config.yaml
n_head: 4
head_dim: 32
qk_norm: false
parallel_block: true
lr: 0.0082
beta1: 0.9
schedule: "wsd"
train_tokens: 149700000
Each number is 128 + 24 x the weight over its row's rms, rounded and kept within 0 to 255. Layers, rows and columns count from 0. Numbers have three digits each. The size before them is the row's rms in percent of the matrix's.

# layer 6 attention value, 128x128, rms 0.0865, rows 43-53, columns 0-127
107:139138114088144153127165120141137102115105159128126117144146088129106122116136175120132100159126121139115141160148115126083120133113140090097161145131112118091105090096108114167106153126123110140167131094130147122113138157094055143115150157163166107165081117140132134135111128141135101124130115105156146110148138130229142115139131100115134126148109113116091152124137071111140151133110
101:144142136110115115140158103129153133120128149119128131159130146065153176134188112132161133137159164139116108140137064150145127126125134095123076139128143118115128184123137125172120095101137166146138156102107110151095157121122130135152104136125113100120142104147146111137149116131172128086104067136151116139128135193133124115138089098127134163078128113137140105130113146122133082111089
110:168108142118160125142134089127098125141149131180085101154159118151135113106131144129127135145135141111113102114176150112130064102101170168124101113107144127139131096095152105168142132126143144126109179135108140088130149176109142126120101145115098116098159108090134115122127122119153113147129140135134104145123069155149155121177142099134101116143071096097119148135171091114103134131116
102:131164131158142140125152116060128147117138091111112151127161114181089147072106159199120101147128110119151112134128137142137124152119098156134132083131135170134102088114086138127143137094119096057134128133114125080134125101121117120116166129154097180116108130146148143121123144100178108093156165142153142151113120148125119151122114136160153141125108139127144152142135134125142100115125
110:125100136140137113106152146142137093147086147098156120111121138141117091143147169150156083153141109162169125148107113134139162159094161169122123148109126102178111139106122106129124105155133140114111120164122154140123154134119133154124111165143145117127096115111142108142074122142103122108144113137112152139092094161133141102151112154087098162134131088124104104147099189121185129069096
116:136082129091155127104139147143122123141141146123160135146111131136108128095130103119119194124117131148082127105158168138144113145125155117157175102056129095128158113089123111118174110120159131126099173148120146117113135120143119192110137094137148107141141123180111123124122131130147153092151093133123153157135099164111172135097114108146126146120124125135119067123142108090125092113159
100:133166133158109159102140110126142165120115126081124141186140161134123156093143153141115105131092128104148141150138117158158120100143105167101150110122145149141113113103148131116139123135166128119116115121138165074143108138144137168131155088088132122151116190116122163123098094110126121102139139106170140101147084095082121113109095092139169101131144103106115121147081118161148155105154
099:109139102130135111139102146132158127133071140186140117141124094118130140147073169109158128148068141118110136165092139197161144099113107110121133114139156167132095098152131150117115109102107122078134137126150171151110107138154135130106064107130135156145116146141126131160118124129154124079102133103131126117116135125136090134149105084159136113114174114112140092145129165138133103144137
101:086094140111152118137148077147117150104103169143109139159170077111097087093147138126136122115117170147097141123167114123126144129124122142111108109146142146148127182108115112106152128092136127094100153104145115111169164198126175134113120128161139149138127127148147103100089110120160103163100127146112137125150121144125106103177107168159116098145143125121153087115145102110126147137146
100:110146151137134105127153084145132145112144119095087101126120123093152132133192167110151127139125109130096096132134132107111144140181119111122097145114126113131117160162079130130142101100114132164142139072127087114122130142134135118104102141159093099147121135084173111116144117114110127175148177115160104164110123123114126134099171105105114120113183169120116144147120104091091163145140
101:083121132118122140125126159135175111142117107121136173167098081109109093153105147094153140124152155158109144131140160152135130141110114148128133124146105156117103130125136105121126126074158092124080131082164100139104113126138100135103106118117124085121129148112151147114130093138118138101167072115169150138075136134145105129158132127166162150121096152145137147096170128132184101108098
# layer 6 attention output (transposed), 128x128, rms 0.0437, rows 43-53, columns 0-127
117:133115116102118133067118116116137155146092134099104095107130161105108098147121159141112105156116126122114123092182172144123121126111119139139148117109190144118141161126123119168118116093114173114127143164108134123129104118068144130179081111094141140143109105136147131153184132113110136101166159152157152147108110092087129148148118117130127115121125153173099138110129148147165088153135
113:119124125125129132095120157147067101109144115129129123095141130151110157145103090122141130118080160104107144111083153116157086104092109137092142128117172141124163123108125150089214130147094084081173126148133131110132137119167123160123138106165102135126130153164127102108121090147134157128165152151123116131154144133125121119111120122126095142141095139171118161157115130154163127113141
106:105139084100150149150167117120097119113083116148080119104141136143096193138105129104110123122155136137120161131113133091109134098135105066142160124076133135130151131096133143148154154145131159120133124121153131148140101103145153135164118118118134144168114149142107116169151102135125127137151104128155176123083142137116123138107097080109165083145154190150114102110124140142124104159097
107:164120187118090100149141135148168154172145136123134117156111133091098107126121127140134126130157154134135149124128112116116127133108091107079145133101128157134099141106128153102122137136079119132100155136120145141099127085125130133186113133162109109139106108110116133140097113166151093147134089119162133129133127082120179155124112080141141111122186120083125095132164156119093142188129
109:140102156130115171190129147144173110125121146106124090111181138124118173139103137166114137131133127107094126104099152127152118138130086146124153072131118112088155107114121121146117115126134111129114142097134107099106088127099102117169135167108158160137129119139134101103153107140133088078103126132161129145167147134132072182098150133167094151126116166120156137158115099120133142122133
106:069115152093142113177178103096101160095125157132150144126184109141122132130099132118143151124119147118136185142108129151126155144110144123141117108137149113141087109097146097131138120105087113191178105140166117095105130115168162141133095138158121134126138157112069103126118121116134121128139122128112131116130151103154116125126131136101113161105090149159124178116095083135101142131113
104:138124141141149083137106138125161143079116142179125107122124127103151175153082104106127105184148091111165158173126146136106170137150119161117160161155125097121152137135126115110121138130169117134158123124109116157082088139085115140088112133096098089151107134131137116167140147148141115154132082111115129144137090073116128119134107087151138133165118109144116134156136136130118099144091
104:125143134105217102192151132135132086130138131146093120126102093138139145070179142127126149147117104136107148136164168131125149109145159111073131103126145107133157104135125109125151147134106147108099134152137109101120171126093106177108155113155099125095103164104159172117133107123123125087135133154119126109120134099110134159102135146130154150138100094118141092143125135101130106121138
099:132124098119116114123166117169137128063116119135111105137144120120150088111129191165145139140130132084122132153111156114144080124117145086125147118137175134123172167125126102125126195151148162175131139163126094132163069107112117098112123143134125139136123115121131127130106121160125130105104110136129104117123132189125136106076154151134127118108084134165115143153099127119108124159093
110:129137110151076169102102133151115117129188136136143129109095091170124100089099172146155106143126122164129123134110160135142121123102075121122159152100114093122123107108141141123111134100162131135120151152138133119147133126111120084087127120105119152174101106128139127160119151130131162155142117165053168132097164129134136087116090155150115136146114124134128141102104103133173149161150
104:104112127089183170106125119155093192104137126109144102070140079116122124143134140097138182159104063135123144133105140179130159132141120142137126131121112122145109131108147162103126170168121107129149148149119100121129115133170152097107092136142090140096139125143114169106126126122111118104108158116109098126149106110135100156151128123120131154152130098153190134123124104165117130124111